Weights of a small GPT-style language model, trained from scratch on English Wikipedia.
Size: 10 layers, width 896, MLP 2368 SwiGLU, vocabulary 8192.
Each number is 500 + 50 x the weight over its row's rms, rounded and kept within 0 to 999. Layers, rows and columns count from 0. Numbers have three digits each. The size before them is the row's rms in percent of the matrix's.

# gate: layer 6 MLP gate, 2368x896, rms 0.0217, rows 869-935, columns 0-63
# up: layer 6 MLP up, 2368x896, rms 0.0209, rows 869-935, columns 0-63
# down: layer 6 MLP down (transposed), 2368x896, rms 0.017, rows 869-934, columns 0-63
gate869 100:612503533453469550545418510510519538491429542471365430438487504434462625500572614403492514479551490530495546456569549450589547555531476487483493482494480451504550571537557513475548447515566473
up869 102:580491465510534603501498541520550425572488449532513569529497494542490541516554403627523570429457617489553497518481470432558500471507487502483546429539437535537420505501486508508479430619480544
down869 103:538519556527505481491471550493490567438567511409475525536520485521527495478432509476506616483439545467536536505388437487477530527526541486477462539503431545553582537420495361557464441354422509
gate870 104:532554450509507560443498494460514512468487452547411561606497564515467520384543513500581495574370530456536447489460496545538460437513528503497518464526465532481505424506533562511490419500511646
up870 102:535511474518555380590464472522450523477573527450513570460581489513561496461517476471559464499463501498520536356500533492514516557461564548468535547556573560488492448480606573448494415487614570
down870 103:490514444461502528507511475524466495513522423458539545478480602475495526562536454543493535482538540460573559514524534423464498494460540572457551549520531506605441376447465574485418495503518443
gate871 102:529418510533501450392533466459526578459469596460499465400569580516505503529525515472503465504393507477430491452540500457556476487401501479439510511511555473476436513483516496581519402412443500
up871 105:473513526458535422454406510434523543498341488576534536491399545433473544480543556491383510502496488558501511556465516503523363478583484471486573483521465507518567518477493506515545498449456473
down871 105:518455531486443493461549505362444455467374596527597504500459574504460435547532402568553508439529479525545589480459476475524491499456452553561465476523594518546486501456545511494523507535578586
gate872 088:562513528459526531515452562531554573529520495544516476572473475563425432516505516527518581550555528451443525550450494530535529571573473483494605576535571509479434533358521539494425502452456515
up872 091:464461515495527505535572518501415478562489488540465455570426545587526513493547590549406619552506512544541477516458433445517494484504533471466515550490507496471550444418443505608463505522570517
down872 092:505526462587508510587478509439472470507539536364504420469462496421519564389537602566488511536432386590468511457594546538507474482468494416513454411417459570483498491547473474494584518573650538
gate873 104:473532558461490411424425580608525559510508498529418511593492510497474513410547624522524533471484494507470604587519519570463502481512488479540476504515486455556508461410522527543479523554447498
up873 102:448529445562504576463504480392538624548476371443487526526520505600501525537507403471498487514443496540382476492595506542435444452426462515517492370472481474401586493479529409451552554499481495
down873 105:535588505526476441487527527498505558483517513566495502483482529468507552520523502525534531583539479492505499512451492471475516450538515512568491566468559394434560482536478437425498516513492458
gate874 103:483492514530490599432495519505554466619536489428493396453491544428548540468501526503515559426437485436528495546635461566482489506525515521429472459517409484555507483504577574527520485523477501
up874 104:529534513477465478494465429487506504389461476363562434537485512492490492471543446536530569439464498527483469481576495543472531451479571503471461511453511492508497484500608544535584602456445489
down874 105:541395471469554439474570496429496548412486459568570435491533527522526558501545503457436513599509532537486500369660502434472482411488556462487525593502520598399491499598595518483452508519532515
gate875 101:515485556630495465440593546507539541460489471482531554507561499542433482547432577436450480552448603452586509471532495530453444516458437486555583521513495539560461556622509561404488479408450484
up875 103:543489583420472488550470571500452471543442497550515453481395534544520453510475588476486516451549525452514538511504476442477581501504445511482538461582493489523542494561583456511520419443455457
down875 104:440471477579409546494503463467516517501521420481508481456587582614495534475441494477449456490491525573534503537561491544546527545444493537576507566459465459512425508402417518399472397508461457
gate876 098:486547535428440469431418594548406603461496522460437390545544538449518512546514485485543591451478478457452484536608523459435550512455521437519459437431546489455510491476460539472608466454466524
up876 097:529386448500468535477454537452567496530485500531527470441559444459520526481534508497497526576507575531503549471484507534410460535476430629484513528429508518471462499442577446491505577454479437
down876 098:590398520498535432458440458506475521476546632492514408500538564446535456478525457480518475466524555453475587452539583568513488512538418493462526462487611483544596508514478514586502521504474498
gate877 091:522416440480457457495538526545557542539482566585511437522444474601516484444540497554488496503557544506500511567546585524533446557494474564537518618461502477482510565502447459529548450491453457
up877 095:487388473446489481512475487509430501498493577566479455511443520539472580509469509461437464434599528571554441512390510497484479500584471488456370584489518485505465543445453512515496501496569520
down877 095:547465515406476514493423372485522458596536532406540481515526471501469567522537506544476373444532508516491520361431519528477516439369536486481434378473481452478437465445468641453479435493514497
gate878 095:515466559490613545452492467429499516427410507488427500440420459437422547490382384511563458541510529516473486608400503559500387503547391406502469539543475505439509483424518551575498551519496587
up878 100:544499450503561456476440554466429552438504540506479531517615482558568566451500497405479446514550513516449522598486424468375483609510546502530563489414547500563547463447451500502486543460481540
down878 097:486599490499470492351567401459537507443487452479549578491489562571465493467468445554425538398466494534519561543483482526460521449496470516561412612464497475507483519437460467512399546526541586
gate879 105:553494536485556525577533522548560523490560471498499484473548532491508488495473550459473535552496477536461512483554559558550455524392560392479488479452460529482502520520590498533537464508470484
up879 102:538490487519484507517458511459506507402451488463564593445513553490547503586455405524461489412597411506462559483504477492525548545462460487469499515466503512529577422392543472560441534482512417
down879 103:333487523463559416460472495562422469466481536498508549372470551465528451390525532434432554541485445509463544575550555465488409465581517401498438541505480494522556510498441500438507493541494559
gate880 097:566521475428502558440531349450558489530579499551507459405414485497547624586478514514498510511501448567562429497462506545547458552362559473497579504495516497566518574576505507525479467525533540
up880 098:454565495538441554423508473452501533419561467527437473426481482417461536476453504507530483591411539457372439463581520504511475378520536460508463479421398553464472537470487500491586468462448557
down880 100:642467507427522469495472369538471488518513530490515377495421613575536624520565524561499442464507426541480507497487598494518433478356539473530531559487473443489552468526439520397469446476490517
gate881 101:538551516469531456493491564548478488557547444495443502483496510577522524508445453535580554487448423413529486565428528510450534562502499465496500664596474466530467526399531470375561575472439527
up881 100:586527554385458489503494441535545559548537498582450481518528550474503496541542445444507421494517502418581485465424475707521533442510501454511454487412481519504466516577492449420498472449527491
down881 100:518507449470603546478464561565559469624490511466587417476531557491507461497472557462432520443447488471445498559612463505455529489494515558561478490557469500451440505485388425470452528439525354
gate882 093:452500515608474522536410569528464552544416488500397553482462489577461489439455497511466566449549594510367448497597445548383483512517462493580405492501543466484509497581424492498431490586440521
up882 095:467501550523515506385485588558429575491524614507516581543450445477479453562420474526545502498452423527408575485467512567420474506378466470489464480474484492457526546489459492496449497514450562
down882 090:496435464428502572564476426517517460543470420474470510531504477484585484569515460470467485514608537544512485402510556483539457445532540469493491479464481445489543501502501496513471560485526491
gate883 102:523571508529538554522482554449500430523448469517508371424519540540453483539410455549508456456397500439618490399466455458539492513489520527452530559446484456499561494566607473512575351548561474
up883 101:404483490429480538476504471470487509420502561565570468480509468526547488509543441504511544567488495564512519423495445579443495445430502500511478453526543541452523574498562579490580513488474505
down883 101:445573464543618482431552507531498388538492483538550409478465430543540609419543508441436553501540422457493458506441535438517587564481523492460482512494504474521501505490559453526471430442557536
gate884 098:518434420449472521466526548493540534485506463528518522489399380491324517549489459450511579560506542541521464566546516396436471499517497588494517486456516407533436544475528510465432558516573512
up884 099:426505572473544430460457495506608515586537514568591527487451583530421531567544567449406501534497440652506527535417545505493466506527510474581468437557519500541532496518534505583547381553418479
down884 100:489463558505478472514495654576425449466474560504589472558516478458521516568466498535431505530500538508620522500549471476557413446437501491494496561410567454364450446478578432464480540550509539
gate885 103:439463533480482616481552454422545450487508616481503491507442497407541589509500510475514491486444491507574417485447503513540323515560595432505593526513450490532461510483463456407561475518593432
up885 099:509531475549469587471532552495497443512400495410612487506461539498535522462506440500520473458434520485576359591443492583541454508505512464429520575477532497449413518497470521482476444568548459
down885 101:506513507411539482463496499554600508438478488400569389489527534408444473425556542536451506439540504475476537496482497519635596480544505592395497496547512553514481514468464433522517489434481477
gate886 099:529519531588539506579527451463547465486582455494466457483537568508463424413463388517467530397547604442523627544492541551543553454524444488575510529525453520480504385539449502459555543346594521
up886 099:568511462477496504474552507567446460496509526428468504459449441460507465427417529486491502577507414453441515447523467585478488486507588525466446512629567473485518563518524488512532607468537555
down886 099:497410441577544488543501593404510431535491507519493502512448582471484454455573541518483546495477572501485538493580470505609485487593503514567464396471498532446516507455512570407506442437498502
gate887 101:583488532527453496483477506531582529532486519569458517527565508499421472589494542521596558509473469475456540515472588620554471463462464540494498469444508487490514410518468609498510490412439562
up887 102:445553486440516385468528452495543425437467485450471497453514459504580453503576477426494400588480585468441465533368463492499405587485550457439475473512555521567486522568463486553530445471508593
down887 101:375531529604501555565444564506536569543440451476480504511591456459501476484500544460506476511582514532464443511478407365402497518478472463493541557565461488506441483515393507413537389515505515
gate888 105:588477430484431501536562545528461535488493449585498552515518424521539502462528542467514539504478549456476528583452588552416432539503483570432540531402511534556497532467464478452532540551494543
up888 107:477539525439439458495522519531541429519570413500506531512509476509494478466534491491529563524479472526535568473421586464544533534448557523480483457504457450509514439449549596562482469464461584
down888 106:496534445575482411595407484462486614535478449465443400562469472481510451505554597506471447494444506569585521447490538486513476489459419526566480553492513484534452473502521448564538459448546572
gate889 106:480552536595463554556432500473469635515636471408487434458380454444502545514450425544472471498473454452442496472500514581474498503453483615527431576568474515459582482501518562495494425476444472
up889 104:487502525398512460488426498486472421502505488445450456457432496532459447489533455404462472523623482535532503526379510538504464531515491508458563464433574494618498541501524410482525580534559443
down889 102:463573500490491550514439483533500460533473433548531552578426470464529502526481496477494457497426420490471568488432430491505640451536548492371456536550518509544479493505472497510496501548470448
gate890 101:513578465489521557467487498496529576468498628588491430479436453522416565448508471521410440536533529543515438505532475490555459508495512384439368584537474495531396545494449512460461528499465540
up890 101:437485435550530591475580482573477413443593546431462546511531510513546568571515454528573543582512481497486534489554626521525580498494467424538461524559474567478403505537501448484547502451486525
down890 101:538459496471503454516554577503521482552489532544531488430563457562515393423631490469440608537458523388493451487493470506541467439490503505515471463449509494520491528518490521599433428503468537
gate891 100:488473558383508408514473460477565408479500455448564475489462487481428527515515546513520504475469482553537601519510589486505431561527510545463510495442472545469533494439454603491567478498555423
up891 101:546434439538439481451507499523481463469513555478533413469552497448457530437588467489505467511501509537504431445544457452413504579476467546453429527444515604539437498472480450474510535583461540
down891 102:514540619580535472558489500542506507509432444535457463501524457460471534458509516402552559515471413536536500505484484471447438536559533499598508471550438461426466508486488555476516500440450623
gate892 107:562490580544515521507423424524486636472568491551407444503569422500391541548424526549536510509609549552559541448532610446486454504456530528500438525446538543459435464528527584581511481492434416
up892 105:477496499496451460560421488433571471501544560423506554477493433499456483516463525481474474526514467509488504581500475458505547573517525493547503483433571500528476461540485511491465519471522583
down892 104:488575569498501529463505482505580496574528498549442392487563556465453474548503449577482523505482485558506467588506449446420528537587561470483475481523491487513560525498493456515457510530478520
gate893 100:506510560524436470485541438471478554470513454540449503444487419501481564488491556524542482423477511574561528480578533560390486464435435517478497459474600420446524480475523489477434598535498531
up893 098:491586469491537482530473518490519385515522542529552496526468554526538507664533443465507483504467470512550495416524567571503563446427480407501542402548527532477544415491578488494448467506495487
down893 099:410559453564515492437560501516484469584485464559535514541431442460466504614543504463496537480560500515492562468520411543433472482522505458446541486478534550402583491451521527539573522501473524
gate894 096:594518537533530511491510510563493505492580551552592483499494471492487532466510522516503492405470583534448502541464519500463455454496605519431482581462499528510460526460508510437430490548548433
up894 100:463429366405443567424537499543425475361544527447481531448446473434493588416529426643476534525507478498517677562525457529433472491474425411492452556531591506529518493503501439473517557473487521
down894 095:452414446438466579457432479577487428572498569500512478437499439463539571516521440534551588519456508577486567575456447486517484484476491421557500498512506582492505593482443496475545593503498509
gate895 097:533451449552539480461491543620520528470443573458423571393534371486466487466545496487546440536556516499473443474508461547467554480531470518475477549549463529543542471515501464529491494508423484
up895 096:505481505513528493481515497545527516476517569357528531503481525441486464503543452498519507441534412654503550511483449443580521521512430493516509413497452443472490506461492523454523571452560507
down895 097:589484464524453528504494517579502531554499549531434457466520561497483456554453508550333561595438482460509517403545460484470484527517531535462472516535514513516488443537496555484509428583478510
gate896 101:530568479487502537533529500540504516498405459491465582483481475537434540513502518567482471522452504517479448423488642467428559466531553443505568516553489531494522471530537603472468504514535441
up896 100:456492428441495550408531513549520502485455533575498548484486500575479575579429527543469530511513503493453483508522515520485485538578509440557512432520468444521515474472594461507460508464391565
down896 101:615556402513640531514479499572459560454544519579462461469415564578456580558468542470472527577568356522572426539445478514480499365499519381538464471426518470543448554552507482509590555578481560
gate897 096:447569488481506553509563561472478501482533524498357467471484321551534471555508485508488530485507513451484526511527583420445414484462520495479516470516542572448610484512518454513508600523510455
up897 097:478493476584525497540511487475511546473474564440439521528458422546493524486518478518454545551412491456506559487472441466495515544505489491572518493532582467477644544532525483487428544483505469
down897 098:534489578475581507457517543522481467551499562469455445529461413563541471485454510570458532597460552489506542522563555458515557479501372518489504447480478550420467431554455553595430482476539508
gate898 101:498513514555397493500524478393601421599517498562600580493496563417402415536489564495516491536515475462566571490347447557564436498536495522491584476524438511489543443435411532466464508548529522
up898 101:456429442488476537509549385423515420512467516503525591576488518530581506490441569531526456528462444485541514623557499535492477530524526487507443501471555484512461569469485495455471556518467450
down898 103:458497452507522487542436542521541575457474571520487568528456481517536536517532452575524588503455352603430505543496520507545516477569508515559424571516399547429522463457385480424589466517500491
gate899 105:520582543501486485586465546554527498486429501562455467468495457470548565487470577522508375499437497477506536352492505476487437592466506556372576532477569520483460559498506509444575513526494449
up899 103:548501576455525446473545552482589567445598481615515490511471445533463481523522534600472402480578573594450486512538510487507510440475499429551505513567560540563552572489461501552404503433413542
down899 104:509492533402558486553517449473557464434525445567479494503577488482599590552575491537533480387473547543527510517479431477507458575492477509474505454526512544487430492424542497485493556445500498
gate900 101:516503461528496518529459510495507534503579450518465490488523510464481488514561452546494560541565443523483582532496568542418566460461570490492443510529435518439334456515448435476450565538428508
up900 097:526501572510476467508440470406538465552526508542512479479499608484447515481535445455523608530521442556409456557462480519548433475437529452512476415527528510558465540540465534472515466593497638
down900 099:534611507484464543449451416492522487592463512548515477543568497537497480564420531553531597542439525521409439542500429431408494558563526467475533491520517555430482408481466539512447488564549500
gate901 102:479583463520514415502586475524429573488416441480442513489515397479457481544528397563484478465427446502516496542523565610481427592511481578447504512470487488485567487440534556447466401506457429
up901 100:528530529469498557448467560530502485476529592492510522464461578465481497537390507392498458510521531523462494503455489503565580443543519517474542453514519512478435490506514554545502468465429459
down901 103:468542404432501607420618373468558477467478491530478462569452493450507549562477542420469456491398452560622475508507452527514564430556562492464537498516466508545465472477491544572412436528479471
gate902 090:569516467417517473458492536477438610477486535526519566418484464480511508445577481432471499422473548482517495523547509503458407463547521521412503522458508519469615484402453438502419554504389517
up902 095:522461519541458480515439550574540548526566514563512550418433507490512514480499409483569577426541514428463505560538431507480515539520495422503497472556428492537523494498406450440427453490542496
down902 096:487569398476559494526460568495508438557437459452493618512499563503441565469367512492572491443507476482500551502512477453481494456445413402542525430472525404536513503458483533564604510485470488
gate903 098:488538557440450519506524590540505450520528513581490500497519587549500514534468520604581545552432479508457530444359488528536506447554510474535455493575425441547583565553487477445474440491504568
up903 099:488491509426460476480531510496559647509547456497546394562485523465357473468539509468519474585439510473532472461515630425544597527508471500460559449445543480439523560523504529550488518472587552
down903 104:463464493476415532470463518445482523502426555493523444564512453569580433569530501530453503550501390518519540493494580485522479450591454574522494482461492474496437449490477518494518574433495460
gate904 097:438600523568477500533536519498487569526531523483463519494498469534489540498480533551526560469507459537455473506540515446395513526472462498460503527573541430474525562482562486475591607411421447
up904 097:511433440529461539447479465464512506517473468533518412547495515503558503483525546459571573469471533424422517428542467488506441600454585450428575594462475504519427525462590448395452523490537489
down904 098:470471474516439542513465454504551521511501578487538493414517541604550475552555454474559509582572491519445502548432434521574504458513454565510513439513484461525557488468561475552576545477461422
gate905 100:486550536541495512450505520423485547465521484441523472446437413482546641500446528454427549491458615554508554454505487578582460605426565735521416471446511457503444555459496509529438490487515491
up905 100:481475502497448443466490491570373558483548464537507497512479485489562529441475509493540434448518461511582579373528523476520472520476447526524386452445469524498466534452454377513525451457518581
down905 097:589470516464615474536521459479422555487636467497517466440566421570517476506491466605552404454539528499534500494581449602401585483468449394504510497545466544558510552530525546402528458489521470
gate906 097:515556456489527504486460443470533562492503633466588555571541438416535490531474396491463494402489573521473599539568461497503400602527521648485491632504533498521522509518486546445532556420513569
up906 092:517476556415517432517522508501498501551583500585523416531436419505545462553517575447561512535476504547458515532523495587501547463527493571472481518533518505533453526554528538477549527475527512
down906 094:438532497504507483439505641519446504485443420430495541471462494442501476516460373553543595446574434517514442546488562480461468478465489455448484466569514531465482388471474471542546432565456466
gate907 104:465470441464580474571533503492487419446469527554552542474493500500470502513434432575456548527452436450486549501534568602496554554491455515442583453547522532448491545493485494509544452477461485
up907 102:413454471534409505545551489413468483564486512562556558469493447494510533514527484505453467558512507448591553474480516536579509431515445572503489515462590495563524500545455580525574551556531517
down907 103:525379507549428496518496541514516495580553427600559506548488520569480534457448545532497514412515465557528494565468490505485545448485493452494486582484576468433502477482495574512494522538481480
gate908 096:442479465484439525596505473391507596455445412479494489535483453506511541487490545461431499486535519543528488480458436513598564539540486456497487477501533501484383554511510554426485506540479464
up908 099:569527498505501528520475457462485414530507515580527475389463544464434488463537496464523510569568532496511466516505482543567509537516483497507470518479479507395501494467541518463504514547479631
down908 101:519646520493496461538476410539530510504577458520456419489450503418435432543506627563469498598534453445591478471465464529513449506447431446451556477436565482485489494457511416464518504517487558
gate909 096:543466469548464515405450517452445487500434624562509422412513579552447483472443403562528519499502400391583478584461541472630476569483516552453524501577508500454456424548549503490508511562448471
up909 097:525492489526523467456427494547543585515444579560511550473487488504391486539542579523536473464413514514501479486558355499340534449494459461522434576504516375482507534508466518486485563519531548
down909 098:517453520531524501509556443550519399548515585521474420437480477491497473437484476495531513504415435518535513460522545619554460464446432489500512427475630472425447471487484564434488448489518534
gate910 098:577528445431442502451495542470533482491484509534482444500513571490406479521479538537455510515498526534591468508446524447499371569514407494490554418559425562518477470559503537398420495502525404
up910 092:463496606477623449572444508444531625431550571455444473538440491431479559478395468438536520514527460498403511506463495491535557509524487492419512552533556511394503576469523486512471542411435463
down910 095:560561546496558468427493603510552559558500599433445456398434475481458452516556496466612463551540474559433421425459470552460498533448444485459425471431498423498458518487470616500548471500522392
gate911 099:431448463543501539440509506413487581546473496494518466468509482541551501496481486502562499647448537433471551542451507527438486567410466493488464536515518491495513535567541528461557493569572543
up911 100:522470487488433462481548559423487576555493481522505400516529518637464499543537443449469413430579408474453467366491531477476572431465454532524531391557414435473530497549515598537520430498542550
down911 101:490500522515463358407585479500486410507478569497545576575462565512481536543484430587486447504578537501488597516536494535489536461572555505512419476523430501503490594452459460483494452569506471
gate912 095:459486502470679538530565558499484502504411466432505472487515369490574480499395493573507581474516519409469549653585480628558544544408539481529529470489484464472518530561532548561497475445470511
up912 095:534502540506445509543458643561545521448612442517498456462519535474409432538523532433474455463537521515538442446498564499489406522555507462450506491584450553588515507410603512465551474466485553
down912 095:577525510548533445487425527432452478448494473508544519529526461422498460513455448477526567465436501446543469459504475469534426561456485409436505535571510447488458420485499494496553519501481486
gate913 105:426489509525519567592488490550520471459512521554532505504475548541515512472437489423518445486508492488476443541526569492511518574499488486560612423446564501455415567484442565486542441434481440
up913 100:510536538510494532492634517503514567474418537435493473468457508503463520502464508507550493430433498514574539473481515531476486434542577400448427496488470559367509451554516546434474533560508497
down913 100:537528550533540471583471523527470341410562479468505483415501483585472417497528500477456535502478390439466421495515565497546544547434475483423531425455568499481544420394547441482506502489552429
gate914 106:545577573479553525510533430519513392493472515569442431516526484395527443531551494465514641524477538441493567471440476491458438446514535525500494579523478506476480551390482488502516557461507488
up914 105:446604522540463548472589458481457514592500503546455451489555484455594429487487485511543566466411493510510496432535515503447415548547480655495559529552538443537461541533563430537480558434485504
down914 100:510471418480503434457470529464453443499514490416600495484426518540402498515453521583448376529437434479441551536463526460545535569586529452501535454454419441469555461495451585509589553543496415
gate915 101:531542490471525467470483540416479478405422567517492492448500546513538471498502488467485508472480503506484478522535475482520526564527489430462447507538526585548501500449503440440489475517478597
up915 101:487434562502472437569499583512535449429487527470402481501527554465528500476479494425467549477470548469484567484436485420455475549528556542426485470479511530525497554551408491479502488477555484
down915 101:480480445546519488510511477587476545416473535519453546454493566399499530495510476391507498478493437424506511478582510480527488498456537509333459463437551476501371475426548538534406560572476493
gate916 104:495597473473474524512501493489532492429423420574590526428530480476511532452459565493512552422427507407492502533424510450541476561481491497372483450619512541540591492393681541503492491572443478
up916 099:528469560466519464493463536418485514548600608411422469507507543536538422534497484453645432540459507461528543492509411606421536533492478564562527504493560467429447560593488531656456504503499543
down916 097:505511487519504445470524525540487504442461473563549504515458507484595496498460524465460568413476519413447550534502503474607475540508501545514474432506437509576593428426564524365538523492458546
gate917 096:537499457526510491426577479450604500443411407518467428494461475443503495462565499509530514493517529500584522416508467599521425493497535482492501551446442526426466448448550442444571599449385499
up917 098:504597554529503483567511481494502461577529475496481486495388470579527546528491496449491455531550507553469496493523502500445525550394551467459538490387500440536547513491491476491512505448449459
down917 099:500495491391475502526475425425533504441443559539529508575532481532510452543525551461597461444509485477469457544595559471506500517550575514470568509467540386499482550587649495457453413526528485
gate918 098:557522465418595478483591453446484514567534473472563504554546545529543490552568482511526424473447500492490446564506537524549522524441600489461440440476408502487530519473513442429494438488631544
up918 100:489448540433588450445440470484459470518456524535549550477489546518526550536441554567575564421485358503547448559554446575559490543521540463451531528518471537526526460485492418534478531450445427
down918 098:583429545522424440456450499555416436510485526478506518453486443425485483528394508457506515504465446502494551475484548551473504422449570540491497512531433559501487545437441570581454562400508470
gate919 100:519550508533542457444438524517486450398527490458463495485536614514552526464444487466601584428544475505522457455512576438499492499473535446512494434528470510517441517510535515427648559448434527
up919 100:505428488465468541459442475488470448515478558544502471481439527438481508460339513492522580531569497431545667549515516506542434489575484491513485431519487508499466408402411479515501555480365470
down919 101:482486373429490514473472455410501452540440546510512405390506554477441508510380540486517470520453554520535453399453420461495458506481532445466525422542456506421481397516520433560484562569472452
gate920 100:620506472491590535472469444611490520471541525504477492441546495506591487553436463555448491529470433516469538426406561511544571508586493470499553491644436550478486487512508587478453477462603435
up920 099:491431530484471439621460502500462475399496506570530486453459448506501410472527600540516458521537561500554427540680450478486472478431435505510422517392533560524579518540502490490549491495447543
down920 100:478460513441438494533481547595607512430524625486459562531472540540518363436500476510421468564500508502524497426568434507490428511392392507488421578423527448532497547459492571558506586454418475
gate921 098:495469597488527518535490508503401555531578478518490456430537379372509426526490487462498541519585504466434623539573567587497463500523496457470499562434504529424483529451493399412547522490445473
up921 093:505395525565468423471424512461439488505499506560599500419531423457458447526496543518505511512557493520413528564542474514436488507456508485528487486465503480422506495485468337449459541504485446
down921 100:529481584431461446559470595489525545338463423541544562500539488511467572537522506497465487543470601508498425538418512591462515527414425561525543595568550505517512491532590485393418547588635511
gate922 098:498450482492466576474463607433571526471488538514489437437452502441505432363524571597455569534496527548389539435511530468462520421480487609420522470430470498454509521492444488541477465562628499
up922 094:530457463426464515543515461497484536470494527458493525539508500525414447520539507498565472474528566409389487467628455476521508482509528506511475433499463510457513537525477509478483478528532524
down922 095:518499463464468523479462494445474383445475511472508463510525462437463508476627448550499513582401478491490558499365487522535428479521415543465505462441554570435513428474542526450428543428410459
gate923 100:504455493522535487615490486496519520581470462558524517545481418441523505475529456476542551531447497464477546570508394535496432518488517525511488623515516559447606516442584467564462506572443442
up923 094:557593567508525528546539417549520522518493482417492460459538442429489459408486549449461536484510382504408448488509526509504555485563477410478516589491559566363561524486411540514467541457491503
down923 096:379524447446517472463462445491517519558471487529575486544459627482541489496460558508421485434459538506611507481466423483485565479466567486565470530516484393604446503461558518449454481510546527
gate924 108:438447506524453490510424490473479453441450586441440410443486474480473464422478522478500595512508445360551497446445520555474476539542511528588533499540506523418552485588525559502518391467439517
up924 101:464492519548474470501534454550478324494445455495471532478524502491492500433557528365589571477503509504622499510560488511505503478445464558470526460498493568440500589487495491464529493460493498
down924 104:405532465499463485427473515437516505442496428555480612456492592458483523627552475503531398478501492495490432488471515481524496548579539534562490521504399481462516524507382511426608531597561472
gate925 098:586533498543593531499461540472509442436514541484515450467449501381565511510443512447586562472489482440509507504484416523397492475513494469423494572493389521512497489377505465453547454548516536
up925 096:509544506485508538543488471449523419426490447520488474541490517406464559480473517525533497498408651512479512462566484481461430455461506511522549518442486548509467530448477544523559517476538555
down925 096:517482525438467418549454430494513481545553441523360470480506476531487513560512443587513417550417538594464509453473545514503512413465513602519596546520469496411409386497478569563488432528447455
gate926 100:495523454452528533566430522419627442441514404462515479531553527558540464515476495481495377480414505577515552464491573436469532482553477444531529461498498509521527470559494488512540483535449445
up926 099:506563495542510491489493412496490503406454550564497541588556504478531393550493498484485491567509433511559494501548524528410550468555520566537485476424473552507400526532463595461508431488520527
down926 100:486514405487468499495463492394591434509407459580470428469577561467485534485508498497528502446423481483520453540508557523458527579540475408489530509553467364453539482472503339503471427533481579
gate927 100:550581577546434458523514489473536627466469495621546456543479561396505464438510513495465497447514539557447526494465516503498367517437492517477515517526460470501501515420510566487486635480526539
up927 099:560483436421523520511472560402557457524492430461465418396554472464539497495505377480404550513429538399587429532502513484568508427493521466447592483505507493536485475491465470563512486495569542
down927 101:564420590521415512520587522424596522530428441558598504543482633494450545512526520463472543522519440456532487486514466554607470478528554471509505533576512507539393497497580503374490432521549520
gate928 111:593486510581572556529536456500475527585588471535495479560493430492486479608469427511528544468558483498633543502530514474494553566540505499486466530494396451506531538512474484511586450550531516
up928 114:481467527473444505532487487409544453471524551415471557425456583496437474492495391399538506527554510522477537406480452450454459484517548443497394578541488490422550487476477500524575463500422519
down928 107:432448506482517448509544560462488480475485468512408549568505449413470507504492538465449505520443467495609550531443476498478478453543614461555508541541470415523523521501554415465525416471438547
gate929 094:483399512514523483558423540516487496466521477525576455522572555528498508497506403458539440543450489462520452490480522513475459529560523501521457430543443489509539521450530511511510518459501407
up929 101:499445490473555519550399483437500504447544462447567567503535515465425540466469472484469545492552440391511462424573519498368460622464485431554556515424456518609562476482574517551527533531549448
down929 100:419551432583455500455502487513552559463395512522492485541546500538551446581451488443531530526463493516495467443521456534544454358589519525523536480507545500427544547512437492506476547535440556
gate930 106:429489465498493476533389562490515514464526500424494487409491445495571587497478470556435527523474568582472512492466439570523557507570471511445495445506438375606491561451502492530517489540477520
up930 104:393526419532473409437562621498520526505518464576439383462529541540607527540537578609500487500470546453515543480469515485547404473492489519475516438517509550441562497492491506543534551480551475
down930 104:590379594473512444536490498473410482495552535494420476414486434495466543430455574528524492535467576545504493468548598427518471468575546485480552589481529547551481536482573520488466549394489522
gate931 097:478533587439600444461476607416444442423460473497452474438516477527488484484467514500510467480430420491585514508427510493453504498484383577498444472520500523463466509502436567495498445513476542
up931 095:502470550448471472504469545458503407508559501467455417460503542515572524467435500529539465464534467548557505483506555465458508461401379481466486410510478501465364440525457477538560441518547492
down931 095:433462562617600549532515453525509495438529587496481560569532444504492566588568546501502515523609413485489436525589493533568494477483528379434466518503524426454421465421559528533484520451574560
gate932 101:612515444419466499530536495502451517446483485606530473448501478556456622527572505498445564421444542543549501362601620548483439457545538453501638511622398414457471470487536603509474543510443541
up932 100:661480503505560526520500396576566463458490641461469513488629573572595569483498411513486493495406497683485496469452449531486514456481545409539442596589497538474544470452524442499489533489559460
down932 100:510525486492502516496484509565494490522520461523530505583558568484464474531567591571586414422516481456522507498492541494443518503464557444522483442468475431431405463573536518534572448410512425
gate933 101:517544553507513584469539552523501484528444484556493566490469515457504540501555538518466446583529543463491544459409566541522537478467490519488442490582511571564443528444525502485460500445599504
up933 097:523553537419416458524485527544616468384517559595457500472478483526572476494548533494515539494446478473487529487583476490422604465492448505464526499427545503463534514449511426495436498537476566
down933 099:521558580527573540491465474485550487498618492532553489498488466517510474511482480602535574610467460447602505419441484516387533426544426551452545595462548500476456485546500523474567468520579485
gate934 100:429586551526501513492565520461433472562607538593491457549407503514453535415474513523477496507584438485458527515515521493512531481534434491551480592549482556471474600490474466512555516449518440
up934 101:444554512421476513427547536607490471440500582470482512477488501569563454505573513566536498462410498556492519453409432459407566515488505472556476479573482485567547480457569410593477456484554486
down934 102:462425445439491564435501462544495476512401538559514487572445530619604419558539481480599518564436491526547503538555427500460552509569433430463429466430512492511552543578464503465531439443536510
gate935 097:520499532509501382500436650426527429607436437585516485477506476496526493460475461460478557520517603485579491524394414471477533490516478398464616460496542503526624467450496538568563405480468569
up935 102:532484466516517512541451524464518444522456554549498529414511443561580489530494466448512567505518549563525501410447515444537479469468440498424566479579434512561536516539482456508512490420488559